python train.py --d_model=256 --vocab_size=4096 --activation="squared_relu" --norm_eps=1e-05 --rope_fraction=1.0 --attn_scale=0.177 --bias="none" --tie_embeddings=false --lr=0.0224 --weight_decay=0.015 --warmup_steps=0 --decay_shape="linear" --final_lr_fraction=0.02 --steps=3439
Each number is 500 + 40 x the weight over the matrix's rms, rounded and kept within 0 to 999. Layers, rows and columns count from 0. Numbers have three digits each.

# up: layer 8 MLP up, 1024x256, rms 0.233, rows 79-258, columns 160-191
# down: layer 8 MLP down (transposed), 1024x256, rms 0.0594, rows 79-258, columns 160-191
up79:517479448544577501456457527545511507518519475577470452489488466509551593511514509434470556566525
down79:551486501477505504482506486490549510432477496488424481517494447557496492508553498492406529478464
up80:469482466538486500430483515547539584519472475499497569547558543550477516456510457482455523484490
down80:519503570542404526517465484524471540447511495506478485554464478502557579479438535564494488505507
up81:436512490432465511444491477463501525479570461532508467451530506443438511445567467535524468521449
down81:501516514513462527523555521484529523553530488420486461477507507377501518525463516537443526469513
up82:523444504487487454522527521572473480563500463479536495525541400471509507495477567485519546502520
down82:546533492455458484586466421484537489513477458421430463454495454473443461525434443471475424462466
up83:479471504495454537466579540518475389467463482548488482552549470527455484560482539540464640446462
down83:497543550456479508441551575457461382554427549473504604514494513479460573476517594498487474520395
up84:478470431511510542553495521496510443592523490491471465454453495549498500506516505527502507487525
down84:505525494573382595597488501507411507540501538537502426547486459552546479528469523462443488528482
up85:491467495556503422460459537466490483497533468503498541493450516436476475481489499467499532552462
down85:490512563450527469507457548519497460465486588444516523495495455479519508525476485472569507446503
up86:502500556464540487453441548513483497549550531512525517491484495489471501514536520498523473495563
down86:513495566426489535523498432509531502514506495478517500524537515524506531448581493457497548486473
up87:470437500475554543531456501470502396465526514522590512527439469466486474527559455423571549444537
down87:487445498505464504470481463474463487470512471517518505529459517524493472564503492556464500517495
up88:493529404524496469508529511504503563508551545440471517538491462523512492514534524496526545572423
down88:545507455460478415508485561442507502502493501485510566505532493504480491454477524483505523538468
up89:468505442511526487552529509455479568553468495488510508491499546510431484412475550490527505471507
down89:454480515497466478464576527512517500504490440415497541495501462500500514496551474528456506534443
up90:562402427534591478517500473488541501496489490484523524488474457431574499492476445464558523509535
down90:551497515520536521526571500490482457466503494466478495493552427498518487510442485534512452565487
up91:577438493492538616487500453427483461444500553577559433485454492513519541456462497503485525531453
down91:514467434418508526477515541515559512480463489529498485441475492489450576478499491485433463449513
up92:525478513444579521559526524504487477504498590541501542514570498473453471495513499441575504501474
down92:565521514557574565427553503489456459446518531479507486532498536516538499426476527465517526470553
up93:525508431492422491445452517486567509511491520552498539483502516530460554504446523455472505488447
down93:468477522469430403446469515452592497520495493458539496530591462490476532498468510532550495501457
up94:488491494471516601525456547545484470477404545475567475456566283491607482481477504422498535401559
down94:473475586485577520506533599517531528464465473400509532564513492476576482508566498506503452431463
up95:517475474566436475538499499468509551466543556521502505473472462404443478548498455537516442507514
down95:433472547540499586592520534483471506462455466453451504496447522464529490552450532498522568464473
up96:501577503593549487619493505435470491466438497561460505461460569466456499459449571457423493481535
down96:509532473566570467561557447459442571435491443523520491453536559475512479472538461542462496437507
up97:558521481475437562510504489575476487482504557491487474497486483530494455461488480521537451463454
down97:478501560496498494395537474457530478503518485530456495495471597451476455483474512508450522545573
up98:504463503487416536537558446531506489564475534487529487602491455493555468486462393528519594512530
down98:534573484462497536585496554489471548523504521534585552546478529519509496530483454473448450530497
up99:484515441488480489522478465606497447519476488530518536536494474504482496429452465535530501532457
down99:467554493503485427547527513560473580544502462504523466500528495524491525614500538435508523451548
up100:519516491539435566546481520549531455496468485476531503475477524507550374396452483461526560547530
down100:511516477520370504538573454430538499533474477550458546479465518461478487498514551433520479561577
up101:549513491523483448610580502499506506560529542492486475470485511484488471440449519542481477430518
down101:543457521498437459507544454503435489559475567469463511534478548465545521422465446494538457474601
up102:431456520551406485479524522486545515477492555572574532485481543560519480507482481462477500468455
down102:539500521499567504530571521489454501501484466494412501414473452485472440547515506499523460515527
up103:520486475571507503556448430413509520496486451485448454563524547537509487438509510434512567504544
down103:508539574448452530448512499549456445451513515537572503407453507425496456578469516517482453548480
up104:449513484551470493548402535509506525533503486461543544492555449507488477529491532500459499476447
down104:480439503524455519503546504488515460506496498509501516519538511484534504522544486495528537514537
up105:492460498466449496473503497505524491501497532482501585488482458516556513505534464468542501376511
down105:560471493521454427569474479503547576479449521538529503541491492550558481478523487469531527426452
up106:494504544501457476572510488486425492493440544506515498472408463595497501463537481548526545490502
down106:442517461493564462506512507467504531568512513501544546538548457501488559482452429544534552565416
up107:510551506558462464459512501522473489535584538511558487515448510546489451500458492498511510505496
down107:502484469432551486482487502557523415530427400546532534481558518480521508470501512522505495528456
up108:509468457501463588534470551482472473506483486500503476608426458539518524535559486470550483533449
down108:507477575469493529435482464518561473474489473471551499434474476525528520517531495501497508461496
up109:435538500547453482493462525508470449501498510502489509478501501490540464548498472559499493493501
down109:455504504501487573504529481493538503482508537490459483511481460437449559545453560509502488489463
up110:526470464474505509501508496494574493469532539509446527558450489483559471623548512525454475414456
down110:516478524587498539515532549457511488472521593537499507512456499536478463485507508535478507566453
up111:496532466430523486525554511531470528466503457600521551500472470490607521528549519529548483516506
down111:489522597482492465464509570523441494509530481544517484509431526513508514505515566553471487465506
up112:480522493410562470562521565568530546529508527517520428513525526549528466564523536546530522464480
down112:482529438493492511476543567598468431477550454468569534525538538493443497454528518502494497468427
up113:498569520523526466510524482483455474487486521471575540529510461509536527463484483491462520501530
down113:457503501472498485473416478438482494519475507505480507538532466533481451491489527540534477490583
up114:460475451445521522505530528504465536469475502528511457558488467589510478440528537528510485457474
down114:512499528486474506450448504450541539496525531510520512526489540538533472471502488500524541500466
up115:539426461475460534567461489593532499436580537521503450535510448453463544438513452478406501433575
down115:430526565546545510460502523505537489515530575502419520444511488510495531500521460584475482483488
up116:523468478539551588538479524476520468522471538529485455490536511540409440471534494500529550538384
down116:486447513491447505462514431460527496488496502489527459526529498508485530465461538529471487446448
up117:536484492496493488486538534544485502495518427522511483490483543433399507511533537530462517547540
down117:497523535559464494512494483446474417487484518503490439612535476531505526522422447522487501509483
up118:440506509494549486512427448480494549518466489535543514544521527490530522505497508444488490491507
down118:537529505494511459456501470477520495455468469489512503501504529500486542472551542482531488561454
up119:492514503455523435430444546526459498475549436497538535540508472550470599415483460477509506474481
down119:475444501487504523534489489445527498485538526451503515497489509535453467552510543445483478490473
up120:437520505509496414486493536451485538522536454529515516447498441603480497470489546525464479483482
down120:478470501578499468439446410453513553526530497462561440486465505444526451439510509556493474521529
up121:488472555486462484469520507503589480470505469487527547462431549475510499514453520508454521573514
down121:447541462484548560417464453496460405445425541562484512546540438519468497535475537534542513443504
up122:522490442491471472512471560443513495455469491467534539532464529562456546503463424548532502478580
down122:552462530466539530578483415519510574569511513530446458504469511478478529501477504551458508520517
up123:472552509444471421488470432486498553506513497514488564473491434564528444470483537465486521510473
down123:565470492500534521453525465426551487519503553488508450474511521450529475538519507531524489384498
up124:542489513465538534481451534480475498478582606528417534504493520494561549522544486471486537537537
down124:493487474501538511499528544483455457551498495566366533462561406459529501554541529447488533509539
up125:524541467536515485463521515476503527451509523507579501507508508482563495479492557490568526461487
down125:496473484517470500434572488485540501510511460504421500501484510446555471529511477511494445466465
up126:535494518507505510497482513497496491536456457513507550483457513491503499521545463564520503559435
down126:541567533476582523524472573508544457506503514492450474470504483466505464504463503560489573561560
up127:511510526491536524483468456498486485471474512504484501473482530538475418453427489469482535498472
down127:498448497423460428479485452456467495534446483474489565461560555518550545454544498503530562525482
up128:551442481500510445514449474424558492509566528522492490487489466508534565493482564485533552516495
down128:449524556525434442584548522488493491419476521503495494530467547456520510509488518430503505475467
up129:455458483499424521461518470545489534492461494523576530488432505500559511535456452512559493564456
down129:522429523529487533527559546511486516484475526532486578426519517513529545530478519554497431426451
up130:497462473437539453422481498512540536497492485499509498463473474499502514490507481497489476493457
down130:487479502482497529488499422507483508541515564495459483501531463499504477511554493500472480482527
up131:537478482582499516544584436471448491516546466496500455496531523548428550554455531545557407524521
down131:559408531503474543543470434511447455454512441572471466516593446519532497566488467546610406530501
up132:504531492502517525549476479441520441590573499469516446526519498471474438509537461454480528600546
down132:488463463587492514451532460406542493559586518457514501743480492473520549531489505497388547582482
up133:538480500503459549516421431516441528437435492459480418531558463499496551485525550506533521450441
down133:468539509452397463518516536486555506504468467471485547512459467512485491459575532533507509481430
up134:508537534497502554514475449474448466449510515524487491457457545557457544500459510444446536511482
down134:504440536532569472545515488538435436589452498445572478553514497495453501515547478487572452431469
up135:539475457484451444514508506540582486437535464544459506493516545503554517491491489499527470471565
down135:589515425482397499404516509480500414569470505467502482501455509532452553443482539524535566518505
up136:581494457588474520457481530535454530500466496554458505538508529532512540487530485488463557486449
down136:453584526537491469506526509526538458551491503476549505544505495518478493514467531520456472476530
up137:486416484494521533472467480467456502465565478524565471499414521532521496600515539464488474449465
down137:520538511476545525440541457545503474573537505446517494477494548488468549553514486490495523538460
up138:541520563545522562440511497453491565548490445481522486546499489517475401495541471465602476494556
down138:473487467488497519447558522537515412524546507458506497446425494537448561423522535511418443486478
up139:484495454533517524498533442539487440576550536506436527489458502502599493481476468472538490503495
down139:526497622458553563512499476514515540438430484399579512477505452528534549496486474565474491481509
up140:520523503485519528434528514463524590474475536498468483458413422504544476538556557509482509406452
down140:479461528467603431496456531459510450494515563481469609431554509409465582536536534471457508575501
up141:488471493552523469511464496470440472540462464482481417458503571482484554513553515480469499508506
down141:524503584496485463522478536487492487509528564455458502580488522529493536489554497425521505536457
up142:488524515540455543490569451529478463508543500440441493555474501499438489402543527553504501512546
down142:478454499562513515470451459438545507451510533532458524440542477492477516491484561473492482513456
up143:521443481469488504471532518478507504556510504499489472453519414500474514510490523403511569557472
down143:483478491517473462428498519518445452502515455450476489473528496439546451496489504443597528474511
up144:426504483475520485484497518515464525524490600567572431501594542494423470452499508490472443521488
down144:435495481546482511495537460513517497484558521483474471456513524441468488479465496473510410547521
up145:513479510453436536424503467523559557479508491497459475430484499484496447491503531454492473490444
down145:549477541526482431434505495500557492487499411534448472537514529481499505549540545519531503504393
up146:508436527551471528543563534517524474526491456501563509563469477499470489564532488455567486554475
down146:513532530516473491464504460541500529451497461505467533489537531465509446551477492452486584481452
up147:524478535433535541475463534550491415473524430459494477509511449481400456525528487494507524546520
down147:432540525517531455457596561497468428513547481543512516498502501514437502515459445492458555548448
up148:556516496499579510550523499509498453548530518467508457543530489538479546485479501498496580529509
down148:438457523511472509451507496493543466529504493485535463418490441430510514526489476475500509500490
up149:496469517511453577462495477561521525441439562551495523533515474532508607477458531481478600473440
down149:463510470532420492425504486519438491522550505514495538519524443510578476486532456534534489492489
up150:527540443519514418503632503429572521526424496436489504432500475499319488519446523550619496472538
down150:568451495534444545481450516491437647468572429496502548569482473484442525468436483622474482487465
up151:509501453521500488421463486546467493487532518526521523540437497494507475469554455507465501477560
down151:450562472454542558518555439497581538523499408532541505467536503500468513510392483510497476560474
up152:521514466464497507476502527531455495512456471529440517554540571567451490412507580468493501522500
down152:568492478476558489539494416498432516453510562458550452474485521572504550526489539488557511568471
up153:445507523505486525512448471517479443471484530503551490465483492513472495472438520485467489543519
down153:467521476524511523461532510512549476528469492534490514454496505474516460539510539528514526415525
up154:479531508437500476483462492433494535534458473502526560553518500531568439476473476484454510490559
down154:557474523423568550439523505523475519522482481457585504501417522389524481437490533505432508521536
up155:501496500475492556464447517486499510435562492480503427521470503526493506440516518533529439441495
down155:472562502569439507526468577514546484461479509476541492470468502478481484523430480513546502512592
up156:509514546546523532462478458487468575546523468533546526505550469508459525457488500548448498489495
down156:491484485467488461450533515503607347441409532435447485492490499520537500481555500460517473531499
up157:517465454494434483417517481453436459429472502555451460524482458460578532477428531530555442488504
down157:471581456468567508530500546526514457542485481495408536505491476462582519501501492557509488489501
up158:461434507477553507504544519457516509518466509520452530511505462498498509453461449539445518545487
down158:530467535566529503471459456448495524550498510483571482492520480505517491478504506445498480495551
up159:433448430511531528448458418436438551512489552465537535493559506499473467526559479480520532500450
down159:480421550512541563208499423474445472469509525540478533478521510486458524508507531440402488485474
up160:509479537533503396489572484548518479497570504545413469446474496539523549513469525542587519450527
down160:534514491423487524499537525516422552458498517500535461469453481455500486522476497411539492440478
up161:534565477512532495490480575497417521512501506487556532514492454490507500541502451541530537490478
down161:458501482486517456534562436369506501529502547447531455476506531498483518574518483482447505461536
up162:473496441476533421520544520554488459464595524518527453487523525536462418527515559544510504473484
down162:553433495585508482544524472559543506491470461458574487489508434454565505521484455452422449444544
up163:498429544448566465385512494467556538534436439502497492511525488431552437507544517491482541533472
down163:503460497433508573557524482540521519516533483512527505424542512535460443527432417499515573441544
up164:467445531528428507485465574443589552544439431403549442565505514558513422497503507463508510499510
down164:511602505530546532480510531489553603483486412514411606519529521497422481499530507459482483511522
up165:501485521465529522540494493509518526484554550480484514436489464440468510483453453456451567549511
down165:471534591585490511501474509503482468491482512481501520535544511529504526392487475584583471488446
up166:501510534534579474528464472478470467525526487508518592499521424516554506494513421471519529488475
down166:510518562479496527435541541539492535434542561475521493525512509432450511554503476524496515545529
up167:556507505512461562539510480499451500579495544514527462541461484513524439497572440468546502501610
down167:549533461480546465513447552462389511535552469501514537497560549553525481506497489540507525468461
up168:512519390551437499436485502538525460479547535487515458471410419479531476512394506526463488511492
down168:533512488564524483472487457554483518456507438499508461536578472507421478430517438548530475439458
up169:475513469444504532468500509451508484492500477523484513470475543503535489475544430478484538509508
down169:514472443580582526525548488490458469548529499427481460479488546531511540486437553462547440478472
up170:519461483514435504444437444471517507509484524552510512581498550543429464474566517470512480468504
down170:504515487513538525386479498518546471513480480479469544520491494549468449479463525538543463551478
up171:506560487538484456520494473461588542509500500479536504465504469536482555525570548511553498522509
down171:512499505525528465466436538553479515514477461440568450463522523545464530485535549469625496461538
up172:403490508463540463482515621549566465533527510536539546499525467466538431469524517488530495537521
down172:509492428394497499524513532450507419497491535485525470506551512460508538531438526503553462525569
up173:551549541432502561471463525538515508486509490523518477510509495535427477477473516492567467463519
down173:509538459546553477477492468463433422529498474497449490487488459491530487531560579474435548419518
up174:556493500524526587495545512475499523500494422422462534501482511527490432483551538451454437482477
down174:492493467544484539485514518514512523491541569520525488439509467493530516516568478480429507459554
up175:512559457491499501494521474496553495422460543563470518479532512500492509451614485517507577534455
down175:550606570612458503401492439532445484480589561408546561494543517457479528519528525524573421500541
up176:512509442520487495556386472512532490553544487666515522426504471520521546483481552517467524492596
down176:557508467471487550481557519485590483599533575448432510514521503505539486475478521507586488526432
up177:486495503537449475510567458523470471509454432561535498417535473493479521494496577489493542498521
down177:542450491541437514502563550547505512522436515540519502522564481476414485503593533473399492445542
up178:561465493469509494533494453496485514533516508450551534518484481518480526488488495464470499491496
down178:511512507508492516459492492505510492467504475516476485502512525508455500484493540512528480515526
up179:528484469515516463481474530516565437499534542456520501561512519498453521581494508524501481509491
down179:439491529514511507459497435478529467447475465472475485481459554516522466438526556504470570435472
up180:541469515519518494479511494542544406426437507547467472515520485529558434509514513574566497490473
down180:482500558487553533476559483460501480472478549472512465554522512515560543502523587501513494459510
up181:436488520558539551483543463517535454508459502456463451453522488522558456485500511500491493502524
down181:534493463474478562415498505537455429500440504512580514447479484488545458508500492494509479419474
up182:416492430407488533432537530516444490472481499456404467446547533492467443499442488480528514510508
down182:425495465496501431469497485574475485542512414464479567584518540519505513472473443564581535448459
up183:444529500514467490517497483482502498518516490474436500479486523571477533496453453496533508491563
down183:537502520429481504450493466517463545578455473518407524555476496463496501514455475585471568561500
up184:538488493465544508534480544446523525464468495510443504471495500477477487486519528505425476489538
down184:452476480478503489597456482449474518519539433472511541483512475416531517536452550458531487495451
up185:473474549549470384548460549566509492490458456507628487457501513464532504550558464484564453412430
down185:537489574481544507504502519475567480493456428482577540518588499417482464403579502532612531555419
up186:495475484412514518463572560504444476571575457519489558531536506459462521496490524479456453460555
down186:529509487499564560542514422535461511442471471509533529466533463537479508417486481588517538510481
up187:510528504489534459527466479495506493485509494501496533490510500496497499498528532457520524526521
down187:492525526485472452554520483453584525530487472432495542526490516519454489447460515442510484528509
up188:525477555488527540536487520531494475579458472498489507556497520554468401439562411551446472521546
down188:452486493515487489454534483570505484453531464476500464579543538464517575469470530467507469572457
up189:534538455522511533481511494520515541535458493530471562488472551448425561505473457477606506470549
down189:475518511516509455475536447545503449534453448553537438467471462508528488477563446509576511464483
up190:456478504507516554568500519416524491450515523485487520534477497498501493585525505507462518468470
down190:514485421475513459508466529524479520564390447508450528424566496500567528451536497452551523534535
up191:482495531488417538501563491497490548497481501536489501546538507432504453554486477462454523551544
down191:523471469520493503491487497468497528473538506483520502522466541531457509524488528463484436493545
up192:573451553518476441535499457470544529508489492538437502507493546447454492491497503491455455505507
down192:512484505530526460483508509576510546568501468450505473546535507485501420494545512480531487491481
up193:530398502546475523471468509460507463536447488577585372443477441507533484507539458537543541530534
down193:514532519495516478502510484486550515477399510518555465376467522479505552495547454367598486447515
up194:507550525445452476487506602482567459490549515486588510512488430514485524531524428482529492411563
down194:515512499524588454474485498483435626459536522555519542447479599499496478433546532484512523560537
up195:535478539485508496483456496465532454531491493526506505445485501502495498485484488402499508448513
down195:560532456499468531399502491506398408427462482481520528518524443506474491465511504563556486530473
up196:550512499551557459470522433495536438468514453494481503511461477479486469447493524543512505428516
down196:480485516494475450467520578491590452470478608502463539551522543479473513485492496473547469467484
up197:532477535502541578421532488519583483464431586445491381488535492547556381463456546439577423460506
down197:520641532361539587497575545511507501466441593434580495554554574488502475489595520402560573541482
up198:483485494537507501504536438544459495544494478458561514535525479546496527519472583460503485460519
down198:548539563448516489533574524463519497532489516555449557498555450485532432501534554476530496528484
up199:486485469454562523555482512379493508549507441460539497574443494489438499478494459494580491535607
down199:493549555550428494498466509514490545455485557571516489494526528481487443519498542500498476428528
up200:508522466470483463538534498499625548583519532413418538488472455481476430468514497482534432496475
down200:437419507505494501463506479463443512460503476584512511442527550525491443522533488503518479491495
up201:492494476544509489487479479502454406515469482477503560503534475453539476570516535450530464510560
down201:481508585525502530396575514507543345498457518475480481540497571470424576420454546497496480502515
up202:537528520483478479499470492537547537484526395552474464469449519472541465530526533555444488578505
down202:550498476477503500500523487539449583446519445520528503519541572493431543539577546480469507560564
up203:501520497504494441580432520530516501502495502504558444460520494506519561503478446459493470541488
down203:500523528490415447663493498470516467534452509560525457448456563519479499557472486570525497471539
up204:489473563451487490495439500412529498511447512450559477512521439560456606510613510530518576468466
down204:519435475463493452532512555578491475526524484447516532466448559517478440451456530497487442506510
up205:488436544468556507582514483493526474487536460471435527507447528526539527478560493519559431442519
down205:555527519484405506505538554478506473472474517548544531500564410496510403539511541438458610557431
up206:511496446492508477509530561520476513539580490471523496474516529551521489533483504440447558520466
down206:455534530582475485610449569465464432488546452474481527480523490474481500559537480486545530527519
up207:566435528519407487579551420605530563512532476522593470456430409472506453471451500526553498488569
down207:470392534428453573561555502525527474568485408479514458468510502501384464485534542455586459455477
up208:469493538533433459559443518535581505461541529421541423529510444510524533541532495531481475437550
down208:498499491426486510513491542531509479535527528477521499478441455485485557507500466474480440535522
up209:492486487534527506547521497507456458566458455548511512438504444452537444452487436516397543456500
down209:529481436532531460517581494454454511512542499502487461492524568572528515422514506450453403461500
up210:519425521510532469525494463461508451480461501513496493483527484475539547556451529500503459511472
down210:483582529481491487392518558510453465486503511505443450509485489530483532531478558475502523455499
up211:515550521460470493505534545517465546449409552494444420513498500493520483495436492519464530521538
down211:508501551434479532527437558489531466473547503493476466485542516514543498529487524488439486488504
up212:513545483496490484569470492528506458494534553539440544483482522549522505478467508513509515533506
down212:501499440502504469578521460517528506505538563504495546462488459462468494532492472557514503449469
up213:584574410550484540499473494472511534499585526502430452484451451535475490522545507463508414498533
down213:453521478451487522477498539476442404540442527538459502521574548503523521478569520513515428446495
up214:564501573553549571471412456548523445516569531510486422437417485474506509507500440487523512418536
down214:454480522536514465508432493484379442489520476541499523557505489527461515515474550532476476543544
up215:478477550565460516512518487573477470460522448487505531481533476507502505491505607506492470473543
down215:496444493491518479470493495533509553526536544508499528515504490444497577564524564471449494506528
up216:424524511502518455491468471525500527584517510450522491498450552466443575445480542594468451503524
down216:500516488527516527485521512512499548449486578575480508545482465544531530542551485546484492495489
up217:492477473552484488473430509527461554495477496503578456475491514560540466489484449571517529495463
down217:490488485461446442498453556407391461567481494439485472494523533498463522459509454510530531510571
up218:471559483552480468496477474437491455568534426530499482512505438462523507562501501531506533534477
down218:516449531561519497477541512484518507524510488571508439548564502560552599450443497556448419555414
up219:509499496505423492499421475546545532511446508446520430509440490489382473437559501527481540468471
down219:467447411507463482553448457517518500557573527433532490467466567476485471529453606465510516583476
up220:523422523493485474548450562514542516487500542550465480456447470491518568477549521416549513498523
down220:439527538514474529505501514526462559439473535518498480511545506501431531549537563441521600502531
up221:511429473531522421582450510507462512457509528473501532520503525486560529485566473472550514424525
down221:494559444430434529463506519543517539492554455515497540487490449475500492448460500536524493601536
up222:543486451493487595451551560506549511562519466500488533531486477495418539533517508552496558513474
down222:505486549502536519437504483513500479462549552548455521536467459458433479485530492504457439450496
up223:396460471507456462503504521498514555469500397472526562473546513582480460472505440432465573529518
down223:525501500543464461408484419551393488501519480492528524522455537479484443528528502521440480521512
up224:518506530605518601507503463515517492464482607540571487503465547493474473514542579593444568479465
down224:526473599489499582480483474488436460478468511475466599491487475496512440536582566521535450516541
up225:522515493507532513533464436550470521422527528511464469420531608481472499495452522485531458494529
down225:503477493511467506566541528483556512601515467455547487604532396544497510546495516505447607476509
up226:484472411428439478524501521486426503518484502507506485483486559463515471510502430514440447480517
down226:501551464567525473484536456456489545502492504486499526514492497461483455530457478549535553628502
up227:524479473547545556534486438478463513540497497464506469479544434480513474473509458518418441518529
down227:498498451386435503524471526429557496461488511490456489486567531469573481526502532498509400548591
up228:557460495484492539511543477548532503497518516449499486498471516529510589477508551529527504508538
down228:528482547495421497394544504467527606510521491512544477538519437462505478506515461479498523546525
up229:561491451482488525467543480512549456481532510428470546485530467521558432504553507454540523498512
down229:487536456507521555528511445505484500468467509501499495448512478483535474483545492432468512481515
up230:473443488484464499607542521508505487526520459581469471488458467477539498490534490443511482598481
down230:497506498527513578530560461506526574410428516534484491515527535462497487451520532477508426528506
up231:532460518468468517499535431553501559515506464491523473479465486475588466449456470513444467496525
down231:575531586515524542527483543447502550493470506466451509514546485416566460522425511521485539531459
up232:510467478528503521490527441506432471520472541441486443526546491540493565533452493471530475473509
down232:502478483520519486309492508521488401517484568547499524515550509540578518463558471506586529555498
up233:488459437541479535468494564535532476507497525517507441563508495528510493515429456472517478518547
down233:559510519420535472537498517603458524482490467523464593467484514464441536510509485487480534487470
up234:469469485563454587557484546509526504510515447446590460577486536496535444468471420485482515485536
down234:506475460503566504540411517492412449491472448652461524470502429428497529520506543483497495521536
up235:515490468506516505519480516504498528479470435473430472465459537498508530517499513452497550532514
down235:535482496503521486492480488462510500523476520524489523460474533516508493439496496452488434532470
up236:457496510515517514507463481502533489470559492486563454519485462501460527475553484481519500481546
down236:461534502487494509495464470492534413501481459424498501493476459450466468434540482501481485533426
up237:605447507456523483563555536464480382512516454548601513529454506525472492476505467479478482484547
down237:610514528448511498557549457452422492421519442441523528468510450548484440516505387561547462448498
up238:501503463451414423512392552509515517514547405616495434451460421506502552510488530533410562540524
down238:602562565439663523595417454472617567611560544331539483462437527585442602555499570506490483587468
up239:526446487470527520455453458507487582545570513478480462513503423551501491492487525537462475483509
down239:416503530515471524545500522454474532475534446462532578507511499443519478459434528490531492478451
up240:497507349554425552409551482573455598470452569496507467467512489523554616481423530456514404501579
down240:514450525468518545445540490484511538434519486555393504447428525458546587403453450531542509536505
up241:535416410517555564512476480431470520514502493520501429549548567574528471501547499445499515531511
down241:537444439472552446595473469497584579521516486524476507479531573427488507470495499487490568407551
up242:448481508532470507586560501474454491454513548465457445557525461541479514477472456366435565451450
down242:511490521443494484572510448472527557645517467404509471547496541501487501424460494561568524517438
up243:454496520513518497520482578541528475558447501473526489506546525490510407447514470495502505509518
down243:574498510514482516375516424465497498508500459525507548492459460461461559535475534497516507500459
up244:538537519481408497541470491505472420518498503439490534475424580535532542458476478464544596473500
down244:520551519473470565412495503492501421479520494484442544529546443592572493494510553467527547496507
up245:522556485510490519519500488450491459492559520446462484490475446482477508486524511465479494551497
down245:460502532479499504471509481496483339457445476518509471527541510450492518521454513565548471496459
up246:520482448506535486466518491426498520520549557476529574477539498494576545548615502454495495443478
down246:463507495508406517490475517509427463506463515486589524515531460502508527474475487479534520483517
up247:493418512464512449436557428476468526446414496524416466505489503451488485513572552482532547459546
down247:489469466559493520508527540508456520480487454462452509477490496439530529529499463531418576499456
up248:455418487526471442525545477516481555470566510523498499481444543524525576547432476508454444523471
down248:508558505480531551472454482467508445540437533495540528560552492528491452434572482482565584500540
up249:521504477544549485517447483598533451485481518555531548485560511673480463438470484538518537476475
down249:532480554509496497618546513491542517487500499502518506458506570461458552474522584468481457539467
up250:461512457522509441410489445494454509457484491517526547488492516480504463546540471439486487530514
down250:507474504493536420480505513470519527479491516516438589519541460529518515514454440518447551472497
up251:461506491528527456512497547501534471440526465502464495447549470633466408552442527496553452531522
down251:464473550494458510512580516509493509414493554552512465393576458501515489528550531546572487501491
up252:562530485527522485514532500567429551557481506527575525530486440417505491498523481512529521572478
down252:500478517435519509447454542538496506485409506503433532462444542551440548435469462482435483489487
up253:466498468512511482505510467545490503458586473515520481490494511527475471481559556542488522526552
down253:509530500523468452413525495557470473520479512504454492520484530505507455505543466466514469443504
up254:519469489424470459510448504506449483491523511568465494510550512525513469456565599488471473543519
down254:436484559475532520365573523512502395479469581482529550548503509525475537448532509497469444530476
up255:512548506540379624461524529457584528513477497432512518537525486493496439478516506448463547470514
down255:490579464541512563395529535476453450519391476436502574474497540474467537444488529423497548571576
up256:533517506526536574503369507490506499506426451482463480554495494551505475499396483474500558478450
down256:515485530520469516469432456588442446524516484489479451531485512483527521513537456468502484498513
up257:503507525465444552487542534466569543521454490504520422507536487551503514577472510451556531465445
down257:531483556526482479471495455467533551514528491472503480449544454472434472512558535568501464461453
up258:520488482562458435576443538455462507466486515433486538555479527493539556562499428537485524551544
down258:497525461506564548468548468520455512504511532503484512501512593474517448553544496499441496526461